Each number is 128 + 24 x the weight over its row's rms, rounded and kept within 0 to 255. Layers, rows and columns count from 0. Numbers have three digits each. The size before them is the row's rms in percent of the matrix's.

# up: layer 9 MLP up, 1024x384, rms 0.201, rows 218-263, columns 288-383
# down: layer 9 MLP down (transposed), 1024x384, rms 0.23, rows 218-263, columns 288-383
# gate: layer 9 MLP gate, 1024x384, rms 0.206, rows 219-264, columns 288-383
up218 087:125108133127115108133113107123129111109122084137130092182154151150102102132138179130151130149134117208124128105030118098117168108108125151121130107108161122129149139120135135170106128138142099118138099169141134163148133143164094119140091110111099119162130145078115160120111115131137119155
down218 100:145167173113123119125113118104155136094105113100148088128138155121106128168127134112088156146119118102130155143100134133102126132125202154131119142077133110139138139102147131144163128112150150144117137099129151127143135163158138098153113127137142117137140075136074142095127125152120125107
gate219 101:115125137118134156103144133124116144102088160151121166175108131163118107113177093118151135171155119139092096075123140178153108092117130119141114146180108149128102144144158162121116129128156130164113136095137186137137162180122136145146164113144113153119112072089146155121130121141118111123
up219 097:113133110106127113115101141144137121133085065171122179095143171131119151111118147169150139126139097175122174102137102186116133114120168135084145150136152129123142146114120106142139116128141106107139157128132125155144108137147124118137113142112119130170162124101174140125121123129097124131
down219 095:151124129141096126108161134118145133109106116101142106116087145119168132124135124145127136189134159170118147102145098120123136123132106106114129119142119108125061119132132130119070143122134143066138132076127132151121112159164118183151092123141126103146166137121163140155148090141120127125
gate220 101:152122150130116157115131102101131172080103131104128144169153103101091115155125110092128139138139131134106133140107141110090124174107095133123086167112139141109162152120110122147122122131086130123144099122091117129120101092119130137160102163148134207144094089095123121111115110129126119169
up220 099:137078153133145167114156160141115144130125105098150150136122119150095114129139118167149166109168160097126128079163124146149144127186092134154094147096095167145117120105132120147126137140155115106088157188098139181111152114130149070099125156113110122154164190149118119135127161147095150114
down220 097:136148147124109152092104159147128100124150111122174119133116093133148105104132107145148103154115128150084111080113118109096148105163137130125158109136120142134111105152139151162116103132159116147162147141100113146132109079117103143094122144092119105127169174120090102153152102091123145117
gate221 114:111113138154168114110085174189115072126124116131086119151137118095138144144132132128125159106100108143132116117121118179081122162089099163157115129126113151100146147149128141093106152158175094116154102174111115127116113138164128109126140133140134121135102094157138102107120114131130138133
up221 116:132074127110129104136172142146143133126121095144113173137082139110134108113143119139170151134110088086086115159143125110115138125206112109138133116119129137165123140133158103106102169128104119129140143096125125138142151142136104100101140131131121117105188180127120141104112129118181161138
down221 102:160118137116105115098127121149136150153152118125132174096146107164138088119121151133157161139101125130123119146116141140104116141111108150100130162133092104109148102110163129101089119128126103189134122167124151154100161127117146136118143085103124131131155121159092136090090133112132145156
gate222 104:099112111126162127144163102122111130105095146112112125115160144101149073120087156131125115149127139121121122153099149149164113101146119094116104135109119137179124142107198123149121181149100098122149130142120113096143141154134129112138137134134111147125145158101166105131115129185136125149
up222 102:110157114118104119104109161122140120128154113148107121128098105128079158109130099137098102129187121153069103105150131126163151142126122184126156124111132138106110095123064125131123141093113159123128145177140114108125121118107135151133137133141160147123138139083136136104117114110109107132
down222 105:104123117141127139078130135171119143160196106146094143142084143135099120084131143113142123114129147146096129129096123119087081119140124144142134156159108109082126155073166112162140110143145152137168123163154084142095107115102135131111145116150164171134148157103108155108134100095123096123
gate223 087:125137135172134106112125137104061135116132114147109111094165147107102148106133118060121108141109163122155064131131114154134182125140173086133115141116118107108126109154163109124157106121152129120168121117153086103162144111141106126129116153149171119093109148099084074123150121114093089182
up223 103:114180133099129117166127112141112081120162150127114164213104111125178145115130195117147131134129128115093121115172110120112130124114139109120125142104156151147112165155076103120163143180115149126150142110101131138117141186158103111153156114126131101127179134137091123130077118117074140130
down223 099:115130122129078118099116155107168138189113122132124090197119162138101117083127178151104138140186110134133168116135125149124110115136147138176089151096091141120095113151092096134156112142113108180120167125105094119154118101130123133141100111099182115131154147144134138141125098142157107102
gate224 102:106136153087117122115101101118149156136095134113168103179111149151136173102112077119150111126129128099140122122155082176142136115109122149112134119130124146089120137093127111105108075157118148139153122101150145105132121124134150143093115121140122176101151109087107142075111141083129129135
up224 101:104125118121117095100103116128127148140154147103170143121130101098090152161176117147139097062146114109142127129115104088110112086126126112130120080145122140150134145185143074113134115111114133163150084091149147149111124090128110139133104148136114105188084078165140125148094144144109123117
down224 100:149138143122115122139205122139109141107119132129094077148142115152158119121130158132140115164109113095096162124113119128075138112082134132131117139101096177116101095143092045161107134101155135138097130141107096149098126081111127076127150154106110141112180127117130106091170121109086109177
gate225 100:144136096140148116124140131131105113126111133138131123095123159128093128093087113144116147114097092139139137131126113098142145128119142092114077166170084139123144122150126116085125165123142140121096132101125133126130112119145187101150144132106160137098121120076135103096172128129134112156
up225 094:142147118179152128119134103125157121113141086160128145093125130127125105161111172157074101129141124113096159087120149156086120119135156131142091171129108142147127109141110096110152120140161137123126122082104126147121114126134069145175134126099128150145133119099109128113122113145145136119
down225 099:112126119131081112084107129098147132099122143133121134100087125178171098119179118153128163159118143135146184079104163119141146141121139128125104123119095134114133153146137145110107131115163154156086116061159074133129102125093127097110142153119127135161113132128126114106103126103156117144
gate226 095:134087107145139152106156152144146154142153156136136130090159187103135095123070123141096120115144124071126113113130126131111153161180115140108116118157101114108171120133144166174159090105137109161142139118125135123143136101146196148133156080137119109076145156151116118154138142124113079111
up226 102:155140132115112122136160133110155104141125139129191139098108100100155124143118088150150115100117117138084090135114165145159162122109176133113148125075088130131119110146125129120096112140102148142161131134155134142140152111164109161120124058137155133155143113154138103122137098124159080120
down226 099:153140155149137131119150161117144110130117163130132133163112138126144142149154132127118172126159161141126125104207150142131135129088093090141107123131150147133167092124157124098106130137117085149155106154139142103105166113128114139130115141095095081158138145113146090149143103134133135137
gate227 100:139130163143137150113119109130108117088080177180143141118089131132079130098119114126128110122140109140138128135125113083122119117128109113147112137125128095149136114164116106146165125130116108131119154166122138134141111105150121134130097150103099098156181140172100146131149126185079104165
up227 099:124144140142116102106164088109169125135107115126154158134135118093135148142136147137141156140135123137126144176076163079140161132133097120110127095189147139167106138075116073107088122156134084114131096100119137125114093119162084134150114108140085160150110117107158082129154115109105111117
down227 099:146138130097119136085148154168140114139148168138139124153148124131116121161134167107135126121140120128160098161134153124120094080121122127125139097095136110129156125142127128130122142155124126133076166105138137143165137129139113142099141122119116150102138152150113098123125145168126081063
gate228 096:137122154114135119118181120103118123117132140090129127113140145143112136153120094137119142086134128107125108176106133099076125121135102125132107100133139153145132156141147073133121110104109066134086124132087103116108173123170097134108098133141104092124098115127175134155142129106131135138
up228 100:133109119111173118125119159157113135125127125138084157114096130101141101141136108115108125103144161143132121147162108117158100129126119119111125117145123128106130141139087130136098140110123129161163121137138150114162134111121100081140099101146102094092106149161116157123140123106142139122
down228 099:076140138138142163108132149152134140076147124144078143123143123131097109169099135137143121121141141058150156151086098128140127112108120114078112080092162120152134141144088139104174101100121141123117114133118133105100085149104097101116120102159105104138117170165155122122111168131084120117
gate229 093:160099080172151168129140135123102119127130156154124144149134133137113152136124188125093140156092162157121120140122153144108132136145098137141117115153094116099066127096130139181108122166085123141148099142113072144115112125126112139161138127153149163128191114100153172131130157160148117138
up229 060:122142142132104097159089098103138149111161093152137095135118096077126079137084109155129136104156109117160123168114121113187122115127154121119132119123140138157145120136088117125150103103143082118141106109127175092141097146073116104116115123080111102112123123125123106162140168103110099135
down229 092:143128083166108134163163141096132179103145141127144141155126110144101142146073158143137141157128130141149120114127169121140165157091151131167137102111117135118137135142099133152143138108124073120096115108125143090126080150148119082112171137090169120172141128137050148139180114160156138130
gate230 096:165148079151125153079120097133144105126113089114137127140090148134128141133108096126086130108158098082096161135104124164115165177151113078128094130130125134128129104110119121120111139101168136137118141125124166094127166127158128142131135142171150164122130091162122103091183131139126100116
up230 095:122145109158125138113105096156109114140120140122134138128108129153135163118137137152096120107158141142105133117113157113105163154164149117165129120114120142124144166142193122105141084158171142153079128139114135096160117136091160121132145125150121125182147130100112159116134146141144139116
down230 103:114151133110140119108140134110147100153117128153140111115073141137122138054154123094108140118146131114120170128204084116134122131139160120134120161089116148130146136110131123096172130116095137110116108148146111096083101139160111122147170157099140181102128132136130099133161129139120149148
gate231 093:135136147106122116146192110134142096108143117128113091142103136089155139124156126134137137099118118156130162071102125131116144159049126129105133068166147124140126143141177094163132154131144056126095118183114167176153095145121118147109120140129140144113130084105139166135103072166108156144
up231 093:136125117130151152133138142110085124122096165145136143038100161128155099138113145096104107154104129127126119151095135131091133150142124099122166130154087135082149108163150102134132112099096146134129129126137077157116139098121075145128119140102077134101155117123122113108094154128101140087
down231 092:143155164155124133147123125131105111094132102146175134111076148129126144089151134139140162147108150095150097100119133142102151139119130144177162089073104100119128162125100174132153121098121157139149088190166124144132129147123144118127130113118149092120091133119101117125151105135115132112
gate232 088:126109093087126167141155099122102135124123120158143153121130118081099134121108111152099107140137132114102130134101086092124099147097064142137108119140133154120136118127135123117120088107145137128124153115118143155113134146073139116140109088121115113098159095115140168091125221122132129141
up232 087:116170164124132101167140147132110149143101126136115135110120129160157106161140149124164140122131179109132144138156122120122149115118097139143147111148121148131129136141126129168105160109144109172136136126125168106089132129164113139105147129112155130161106146158139122128162115114161087114
down232 096:186136128138156180145116138142117145121138180102151109185128174143133116146136126103152172128138123130128141098149103086158181110153144060118158157142126156158134142129124156183171130119104111117142098164139172101097102108124099121122124110155144144165147111164120114147098080083119134119
gate233 112:120139136162098162190155104109142189123124146139109095084109153117158147127144114114121106113145132123117114136121160078105160094114170135148064112147171130062142170071121102189142124130120151119149115150143154098121136102134151148110122139136173123159098116079128130143181116102113124131
up233 107:125178151115165114132159129146097139163141148160121125118182118110146141137186164146151142122100115148122082174122145097103148168143112110150107106044086116115150164162097117107098139115085145144142082112105120124125126109090142132138107150115169093142131142134125166129135133097147105134
down233 106:126123090084127162120128112115141111112129108193128113118139195114138137148163130185129133139137099151103081119155172122129128104171177166099156148113125126156125145105121143165063129111129104141124100141128163103102106087145082136110132144121176175111088077077143137144152167145148113122
gate234 102:150160144131175146160133113181119151139138140143141151140123091136130118149091145134088129129126133157126116158133118149150143123157074154136083175098156163133151155116123134129116120123180144160092179123114146096112178060119121082119133129130155111091150113156160159113106170137112149154
up234 103:166083100104136157101153174137143123114136138085080123081164087136142083138121115109149121153135117097142138127122102117124137149133134114130141141169148129131112119155141119188164144133107111136085123165142154143141088162138086090160107136129116150165133129150140136155127122138167144124
down234 097:112109091161090136155121148159153107140105125112111156105160141165122136116182122165126132098163145106116125101181143129093093120151101120126153125155121124135088109098083097127154142166094109148093131127116107166140102112158108138110143145124086143092098125117096104129122112079131096089
gate235 102:104143147170156147103139115104136144098132151095135134142156143143131105154112130122141145125135076147094149147147158132143130174118139131133161128099164141137118102142122152085158150104168128121147116141083114153156184104132185098098168117133153134081095096117091108083150114135112119104
up235 101:151154112142126095163137114148104115099170110158126150105132143078137119097144104120089135159116145103167116118128132083113093113161107085171108148149129145142115116140132141150171114155129147136146119091092149119074120143151125145153092158135143134136136139129143170125145138107110166135
down235 096:127133159191113167140167141086123127104105125143106120129150126152152137128132123141139099127128150166140112128083147166142134125122134133151109163133172157153131132124138099103116116136100110115117105158112117146135187113154138103115138122118142135165098102151124091117143125140130142112
gate236 106:080132096170111138137132119138118177080137135142134156083134117078136108093128138176119119103148140145119113119108162124131119126127093095111099095096153150161158108135153135129115125123172143156117120129084119121145123102136114103113130079143144118097119134144140142129105109120135110108
up236 113:116142125145133091152135139131125147144157104138086099095147160150118131138078143160125132135156082116094128149123171101108104109108138096153134110153168168119126134155120132114150093115107184124113125177143136121089169102120116129146143167130137124134171154119140142132146139129104112147
down236 104:119138097154125137132159097109152159118086125111134111116117153147125142166084106125149168107112115156115118164094150116132138073084156104110128157162133125135118032126162135120136123077148105147123138146182138135107099141100114147120131143091129088156119131162095095122186126144108162128
gate237 103:142093144145102116118102141148125097152148062094113178103135134158193093150115121132078147116103110099174121137077163167172146096143113115124098130115109137209141112139112137121123161128146123179116172113121140115074136119114148132118112112123141121148123153132208121142131136184149115172
up237 095:137136137109167092138140118126098098150172137153122097160140113082100143113127115158084117126145173115146126140112135124103129157150120127125163081110110113113138136181045141175131136105132162120147114118121173159165095136093076107136094111152135134092161130117137139110112098099135078152
down237 103:119124132150148150098105150149156128120150111130107076094143158128133139188123082109181169155121094109124104121099143126134140105090136115140136112120150140154144092160137147158098124112114101151197115145131092084105182151138120171094131136150139117120134121111090118101129172114133118127
gate238 097:154120108119154200143135113136117125130147180104131080159119143141145168135120128085120095156122144116134091101171163074137149152097134135105083157129146125144165124154135086125117132101155139103096156119124137145152125138111130156094140141123130131163131149083136116167126113164165119139
up238 103:105123132138131101126121141153100115116155110134125073123143136109103117153123154158117085118104127112128124101150165104060109111093143100121135083113109110145169127171134136148107148132108156138141104109149168130147155108125158123134125125139087102150159162088104099140103122155133124141
down238 099:157101124165121132154129103124135148101157079140148119077165168153133119132134100103125169121132121127127118124146101129158112103102114166128138126079126163069145138175121149183112112111142065098110140122113146123152160127135099150083101161164117112170124115113114093189117139110106132120
gate239 101:154115148162124144137152099113128108162112133082046103107138100098125140150091152126099172157143139137132145138132137130129137120108100154083122142142161144118099140167165134068109118151094105137101111132104096119135126097119096147136155082145111103153099115112103132139116110081133098144
up239 100:111107116101147114147154117080122142081141118138130174146147149115131138161113119165145143099140129171147091114087102155122141139112145143104163098120155123136124095123084102153147161127158124182107142139189170112123121119133146083102109110164096129107113169056146121146119126143077117136
down239 100:127102124117147135104145128149145109118155092111077168198121130100137132170100088145141109128106169094152099144089111144114132159135113128068123095130091155126131125135137131088126105106098147114117128104129110136153155151149127096130150141112129099121129152113076115158162142134103123161
gate240 105:117113152093151145135121132108138154152136135087102122116145126096093134141078084120077117101165102105166144165121117133116076121130165145152127138131107125150149123156160104145109114119130144118100089104139137138138068141149093144093171133110141152122094160122177113120117154096126126143
up240 104:152113137136131181120129200130112091131100121105152141143177188121129149082128142103102126104124155153113108113116155087081160145113162181176123141143141118154136091128089129135107117142117133138102134120161134134140128101117120120149106099124144107087151101110147144119114075135117085136
down240 103:164134116155124107134145100165108142134192101129135155139110128125130137124123108115150133104102129113109108032128098152109137145121156120107115107179119134122151145098141130149106152120145095135174118133156123106099194118128134100101111146152130120125155150089113125141124126112130088113
gate241 108:110136128129091134110135111096182139141109119137109156100083093155167127097116160162129115174125109144167121133107125156148079166157156113153140132128085136090128131114164154112120137110119108151135111108099112177142114104144161117146124103122102169146166119147146117096115119158170160106
up241 099:109129145109148120126088149113112113107120116102118155078063143124156165155102109139103146139121131091102174119144153148109136143139107087112159160117098098146121115092109158113150142112132118107154132124114154168115121157146140119121102154109141145139125131181138078094107170096096136110
down241 105:137123159080130107097149128139136114140114168146146144117125140168182121115119146120138138115159101120120131085138113174141135130117094044119131133139100138097151114104089128108121130134119110159154117118141128127141125093133140145146129138141093115144140111155117165162138143122153130090
gate242 101:135109104146115144114164133165143140127164132095136087080136097137098133181094129126158128095114114131175148154137140151118120147129099099125084152150117134105122116088156106131127137103168094149197060146105108149135110180128156129131066127146109149083119138090169119094143166125097147093
up242 099:143157098135162084121125158121120085143118105182162136140099121126136135124171130120094159120125161100104138117179100097128138123126115111130135115086133129117136125127128130125158080150094126081098140139117119118150138140135155140086145141121144128133151100137132103109128091139135153105
down242 102:101180117127117129120105148099146104141116128123136135150126131111165123098149124151103113169132107117084167180140150096126087133110163118122121120102134130127096124112105148100112112116148152137129138159111110143084141115110121147114118138130079106094147146154150139147165117099122120131
gate243 090:128144137153169101099137106115111145129132165138076126119114142114113102139125106082156116152131106120121168157123098136158130170139134108129123158164106203153115133137145131088104119135162121112150093123127106128092077139177132144096112121145182146086124084150141164120131146167100120132
up243 094:156121117122153137100109177168122099147135133136130155135121134102103097130187112113125127158090150141139149122142124121112129133152143121110114133113154160141158102137169137136121144103119134104111137127124147132107135111116112131119167113151139103116149141157113144106094122084150120143
down243 100:155145133102144131129094120158129111096112131136098111118137114132122096141157143135099175142116115161121161106159112148124097133159154119143123119116103157174136116183140145100151147163135123118123129141142117154153138160107125103125122170187116101120129135115151129099157111122144138130
gate244 106:171181120169086130133161148074143144098143127105094064133138135107130118117088168115154149095120154134109152113132094148125166146094137127126130163105170136124113099126137127161107142109080135118119137131147163119129102096141145135139103145165113110108091088112131155091106168133124104141
up244 101:074106158099141161141161120145121119089137124121135098157122104137162132121103130133105124151125135132088120127107129098133098121174132129145147118093134130132147132174124074118133169154087143138200154117120116106155105138106133156101122102135143137156139140093127086099101098108090127143
down244 102:081104207085156114157128144121145113108132126137147090111139118141145140116115145093170129132099108124102123146097095140133170129137109103142128133134098082154138101139109099093095100086105122090154134132111145115169153152131149098130094081169151129113108142090107082133147106111165152152
gate245 091:113132166106173164114117156079076153137174206118180090110124121162093122110106177129093121142097095167137119133106126129128122132117130145083125159148107147120143115134135117128135126116121110133126136087091140091117111086100066131201098143130109136104114154101111126162159158119163131150
up245 101:087095135080126094107114107131140167092113140093130109113148111137101134100206184114166062148137129103131091146163159142156140135146110167084091132103131106076145132120115114113139135163110116142117131097109133125131156124100106112116119108112132155155156123163094154122103164117170105146
down245 099:091113133132130115147136092111161119118131121166162135115124155120109102096148138138117119108104152098110103102102134102077149129101142140109054145126118111092143096134114103095160142143113119100129149093137169155108126136130132120204134156151128128078119125139119132164150138073144116149
gate246 098:119127129147126115145123158131132137129103123101140146122115097118129128133134104096139138092113121131100081114126135143101108151175151119129143077137132145140086146099143132092084128114127126113130138125098134133116100133108116123163118157107150151128155156143153160104093162143120122139
up246 102:129141086152086136174109151088134165128072124113171144124129151117133114147158096118125095151083113120140128146092129176136146122119147126127137159116147176091108144101121132107138137133139115118171131096113090139139137114125121120132157141137146136161151142104096105126133110079150125137
down246 101:122138163126144115073145107100109113145161126153148107138159095133129105114104130139130136134115115164123183098129124115106149154092119183151149141139096093124137131122079169128191095138123114167148119146062134095137097166126135083176124097133113139103104096107138121180160129137151152149
gate247 065:102114126143118164127099118115193116089141145111121130154113134119143111116144101103126124131124161154097143130166147101182115106101120197124141154140122120157106123134097145149132143123120101096095137124117145143112119131168074123151159113081150142117101137119137132101125103132081123083
up247 070:112169118126080117133148109097081112168101107148134181165135138103140145187143123119142141155160146084141138177132115106142132131105138086156148104099161132109156163098145084125120139156145123165135130143163139147110138083136156051128121123124115136157138158119116135132125117136123079114
down247 070:108134140135145053102115119177109132083154123153105125140165139141153115078127127125171096136114174109151138118116157153164135159121118115107078157103126155135091127120123129136140152166121119088125111108126142135149131144130102159128098140106125120103148116164146127154111101112126214109
gate248 090:102107119097142143122161179110148157130147102142109138126116128140138082073173128175099128096137108129128121125115142138147098117118130181102130118183135160085129144157165124136124107107118073164121121107117126175150105168101138104155140117169105166119152158067110117154112220042127106098
up248 095:114130134096077174120116140111140128183134132143117137127126100128169110119149103118118128077096129086139110141134099120147134157149116159101129124116093147147138119110132091149109106153138158171132203115167144141150118117137098108097123094137157155148071113133150146181114067110120119140
down248 095:136147102156074100091114129148160125116121171079110124147190125137127120119145109107115149088157141094158090132155119136117127146099161138154155111133128104113110139129155122111064108115146142099082146148095149163103166138139079155125101118136141123157110123146157103112134113172160131183
gate249 095:152119127101156137116134082102120148125141137125119120133090145133100118115132130081117141144190094148155110162150107144094094130090124102162106133105125165179117162144183133161147127106120109129100134124124131127109120134144119158145085121110101130095100164125152124161159162107155170093
up249 093:115124124153099156107129117117133132109107123153181168099150119150091109117133110106156153081141095153119170115114151126142125140128171125109147151126179141123106162136121122113117096142131110154118084100134129105119160082133154093153146088164087112137083125152085097130096110182088138132
down249 095:086091142106124164120111123117151136109105130074096122099130108142083126146127116113118141137135118104114136118087133116115111093127112115101076087144134153082094120141136124113128137153122115146122135117098082119101125108132160135096156124087121167086137100114130118148076115144126117111
gate250 102:155076125126166114125142096103133144127074066101147162130102103107111163131127198160094120105117144130099129129141123139071159168172133130173125151096127155124136124103107087097114148168089128124140130133102136137149146119161101128123105138093092114129126112134120130144146133112122127103
up250 106:120153134127107107135132146088116146092114145138090079120090124114112102111110103135164102127121127127108117134106128148103169139143121164135143133162113114099121136121086129096146150125128103142103098139099095152118129110065120108109145146152100105074095099102106109147137178101124143093
down250 097:151121135121150121181153120113113149183110094154123166120120123135141127129140146125082135128133129140122117110091132125163089087139086113100101152111105119132167167160150081103136135145124111164155092136133111163148141111118176130094194143158135119151097111163156120131122139142150089093
gate251 096:082137145103122101113113156130140121132106179103072100108125166121068085113129111081133148106089142150127119159101153131066134130138155085120135129102130122143120159133190145113088087129120143176115100123153125154099111112125127151180158128131086137112135127142144113110114162109120117142
up251 092:146156134093128085069108155120143130093157124144145169092121122111123109124161079102163161099109139116115092138158116117108077143123109101141189144172095118112149129112145117148081133142133101122132148099144199178146143143137179110109114156150086078119103135109165114129139118121127085139
down251 104:124115172117136138107157143138146097151104136135124157063149159140158125109175142063122065126124087163115121191119124148137116118104142106114119127125127127134137122152123121104131085120108143097181121129164189195139138125131126133114154142119111131131102142136169135137174154120105120150
gate252 098:115130080122125133158155125103129169129142138146109142095149164101159144086086103126101140132105107096137142131109147106134105134091114138153123200098154116150089139083184129083130113138102101157078091138133122080097109134140117148094113170159115101138050160106151182141126158129127125139
up252 098:125136041134105124069143119104136147140156119093158078083119139107096123137119159121149160139151158127139126155144161143111120116110115117147139183126084152117111120121134130102148108101126155140079146136116127147119122108121113155064119124167110111123119145078088123155131134110147120087
down252 102:109142114111128128102133079154143144142123129144099151040115112129122113173126157132108145126114168122146141129107112093056131144112144108123108130110122180125129130108121122097130120141119104114130101105095148116113161138112115118147158159124131073078123100123103129142072144141161094172
gate253 119:111152150136150132126128140126148186130133095159134103157124122105145135149106112125086115109097142158100131180123124142126132119111131092110123122145103118130133150099138108100109107097106115120140140102151141135104141126112171120162157117129132127133147165135176131170132154126157162105
up253 106:149131152139112094120101102102117129195104110115129135141143163098127093139121120141126136159137168127126156108144134168091142120110156117128138142112135126194085107162115142088128114093143121141116104111130137134130123111130174125087132169124132151122172093156130096061125073133109159110
down253 107:156121134116079130031106111166147164137136127111108147154084128070116150147118139125148134137095133093134143114112098171120162122102165118126136096129094090163124138139119118119132111126117149129086169139143129163130145132111135127143157172136103097105178092144123086096112118142127118095
gate254 072:117137151138107090132093134132125145095151094149076101126113150173169128089115117124108149131155096105104090129157145114126101138119146126128096140142122155152142160139132107125157124144107102116136173126123163123152146139129137139116103121147127126122133114125149108060131099127111093146
up254 075:098163139141103098131116130143083133118092123116131145129127164121114155161121147124096146138135135158115147110154153108139150165114119101109084124130153125123144145080131129109128097069156143170126133110154160105117156139143136092117133118146142139140096122130169132072153103165155182124
down254 077:100126122165098126141130107109103143132120142121115115096171139158173120118104160131143177129142104142103130108141117138141147147113134130110139135125147122103119099123135147110124106116121120152126120142125122157160113124138132108131171091129137136166116081114133080134141132109127109133
gate255 105:120118096167094115125140174154129114102101148118137090149159116146129134134078125099126134112163126105108157132094115127120139104120122134123110141156123118098067107066101098118163109107139138134081193121088124154136151117117126117145140145151128099141124128102133115148142176106112120152
up255 103:139187096120164104117118155114100142149111092149133105111091120126152139120117145102141123141110095107091148106129131141160123119110136128110135155134138104130093130066160126128133139149113100115149111126085091154148086127139131124153166167140110138175146148118162126142133177090132117123
down255 100:103118159143134131142131129128099135105126125131157144109167094152106135132113119120088149164128143149132118114140114132137120155115137174107103143105114133126088149095105149068173134163117104134128132135150170123124112145160113107162175127137143135201103119126091127149165166098149102118
gate256 105:086132113125130094104085131153107137101131096141114159128166142139121127160119115156127117116133092062113147108125100143134131112107125137123155150152162135150150119107099140167094101093151160127147113103135140122084132094113134136110164151090162126128124100120115124125086127153130112156
up256 106:131077120134118173110140155140135134163162097149140118146106150102111161115153118147136127147163142154107113096152091117175103077139147101117124128150128110129159133108139099153149115118139086079110144119141155116086119120173093139129136136118085122178123144130088099168093133106132089098
down256 103:138143139145141148117127129082132128107156154134106100166183106119182138124115132144135116102117122095148125111136104162106100145149155113096173119136093132147141099111100115140129161134084128123111128138095137072156136144128118167132123162131138115117090129118083108128142128127143047147
gate257 097:111139132139170158193079132125133145122092114151079120123117100102089086098188128119150161144172093138114135138145120117101176134169083137153148140133156096145121119144146113111122096163084143095118109094098113121143142149139140136134123119144199170155098118092158124153129094107124126126
up257 106:123156167121140115107121161105151115122138149171101111105130127144156157145094135112099155095092165124140158129119139119108086111136139155092164156173091120126137104129098126138134160144128086145116138120138052098098101134128139153099194095115104139115111120158108107120111101092134138101
down257 100:122141159130119182125158143113095154133170152141196129094144126147160114087116149110152153138104166117142127135119103164127138088118120160143124142133128140108133143121130132121120141148122121135133138129131120116131129122151150086095138126141134168140128143126119111180104168118176164165
gate258 107:130134128158089105102155118089125129111104110101082137132116155145104128118127099096129101106136143138141104132115099110119066144107124152110084068132132115134057132168084149120120085131147145157099165152114105113140158128159098108161109132118109120122132145139158137083136163109135126111
up258 109:088108129142150100148105108126147135098129122131157113113106104155123145153113133145095135098073126101161142150112141138137127086122122105110127089114118127123143118095100088106124104137108154133091139183101155115121101163152089145124122137149129130121070136113119139129121128081118111145
down258 103:122114134154081114099077146131119157108150129095105081131129150134132136141111122166138106064120114118168152134142133154118129122131135140130117110123122115137130181145141131126143104071160151079107099141113080102091127122093144097141113123134117127141153121151153094123123107067129099130
gate259 105:128123136083145145144153130157146119136151132076104158103142118140158125138113132123141164110127116121092178122125155147114100137145058120079109123107138147118108156128103154079175131087144104136131119068112147118121102117135157132121139138110130155149154081112092145105114159178139137159
up259 106:119142132145101094109108123130106141108130104133146115120101136116142117130166151117157131107125130115119116068133143122137115154153183174098142109116138138125142118120158145112139143142134110132180132113139128155112131126143159176146133105185152134160146160110102114114138153137177150155
down259 103:113144111160119139121063118182150151144099126132131143091078086117137112144127140116131131133138119098121133129150167124127122140157119124079130099099174147122145132112201123123137152160137117117123094119083179107159105114123093167106089102115119116118102110110097136154106059189131152111
gate260 115:144087103162117082105095098131166112170150138161131140137082152129095137162120100132115155081188131118121096159135106128151120111109100114135127153102111095142124106144116140148137145121134114114146065140107105150117115105102131160105157143103129109113149135152148127097147086140128125131
up260 117:143164080167121126117135125157105138116114137143100138159119134119151143145118119105136144136165159154144096140121169134122144081153145149103126092137133098131113131159175136098104126161177132190117155090148108122110082124140083125124144119102161115125148179126147138145091116169148127117
down260 111:085117115127149116115143167149112165146137139113105145127122088130144111147124118173129120103109191107116112131107143138106121117145121119103076124157134124107102154135106134099100119125139140126118134129117156133157145109176122097102139130171116131132153145109160104109100101119131147144
gate261 090:122142175160129136135084106170130171118117128143105143111131126110120090113107091100114099138130124095118147088086125126134121145103112127157137098136157150141113092134137096134115112147095128119111129121130127108162165124147071115127097115139105133091122134154148087109105150178138114120
up261 085:122105129103085142110109106173146120106129097113136120160125156140118140111116109072150123131108119139101155134119141149116149082119127129114161099122123115095135062103144146170091129133101160117103133134113117108119138110092155093101120109116153135146142115165119118100119125134150111137
down261 092:132124125087141140115082102133159135119139132109137111154113121158133153147138091115122159069151107174107098115105144100113131150116111146151164153115133163135127132133135087107147129155122112142109135149128131126152115127117141168106144146125147077152111122094135138144141127108157154142
gate262 104:144100135102150103120149147114185105147144113130175115194158145132123119112172134121105104137108090127145135069120124142083102149133127120127120133135128125131126127111140078085128138138082091157082148169131123134127135121094138082143100129139153154081117073134150114145154118152107130159
up262 108:118130119120143105139120132153114133135138114136108113126139073129159162078185102130113137125113172109152109144149196088105138080152136104103132129135131098126129151118156152104129119161118145141110140115147145120124086145145162141135104144073113125194117059144099142147105164148167115118
down262 108:127120142123143125103112092158144097141140155083136101143118110143147078136104138161148131144079162121196105167141115147134151134153154105116103089119169116129137152148151169115152135138105130114145117147123117124146149114135111159110130154107134147145176099095097108144138131136126093097
gate263 102:113131111157151111130079165106133144156093102113113155125153155128122146109142099171103123130143172156131133104113123096118152102135111137160136136172141127138152112139088126098138145129160162126128144104134153126121124103109162144158141111150130143136128092115138105150135137170076127092
up263 106:156117086131088174134155117099132120139146097103129110117122114101150109072106089147091110143118129108129158137129155164134130142134128108133188123090145073163122088102149149138147153147166119150149136132192110120140121107076104122095153132095147160130131153121083186162118135154114107115
down263 106:152107121146120119157144080151146115143128135123119093073097158105122143086152174135106093112114135104137183163123116136137136124148112134157101123127136107182099134145143163125135148134155095097115146186129144119140192076103100137103137151158131131140163134136132145124126107111140113116
gate264 092:070128113111098143146112102131112110128139148115136125131113115129146109146128084107140111112131137109154127149101137114100141095105128137118167111133075105114120119129136139156126090126121093180140141122131180108147109144081106115109152121157118104086115117146164174152119108193046160133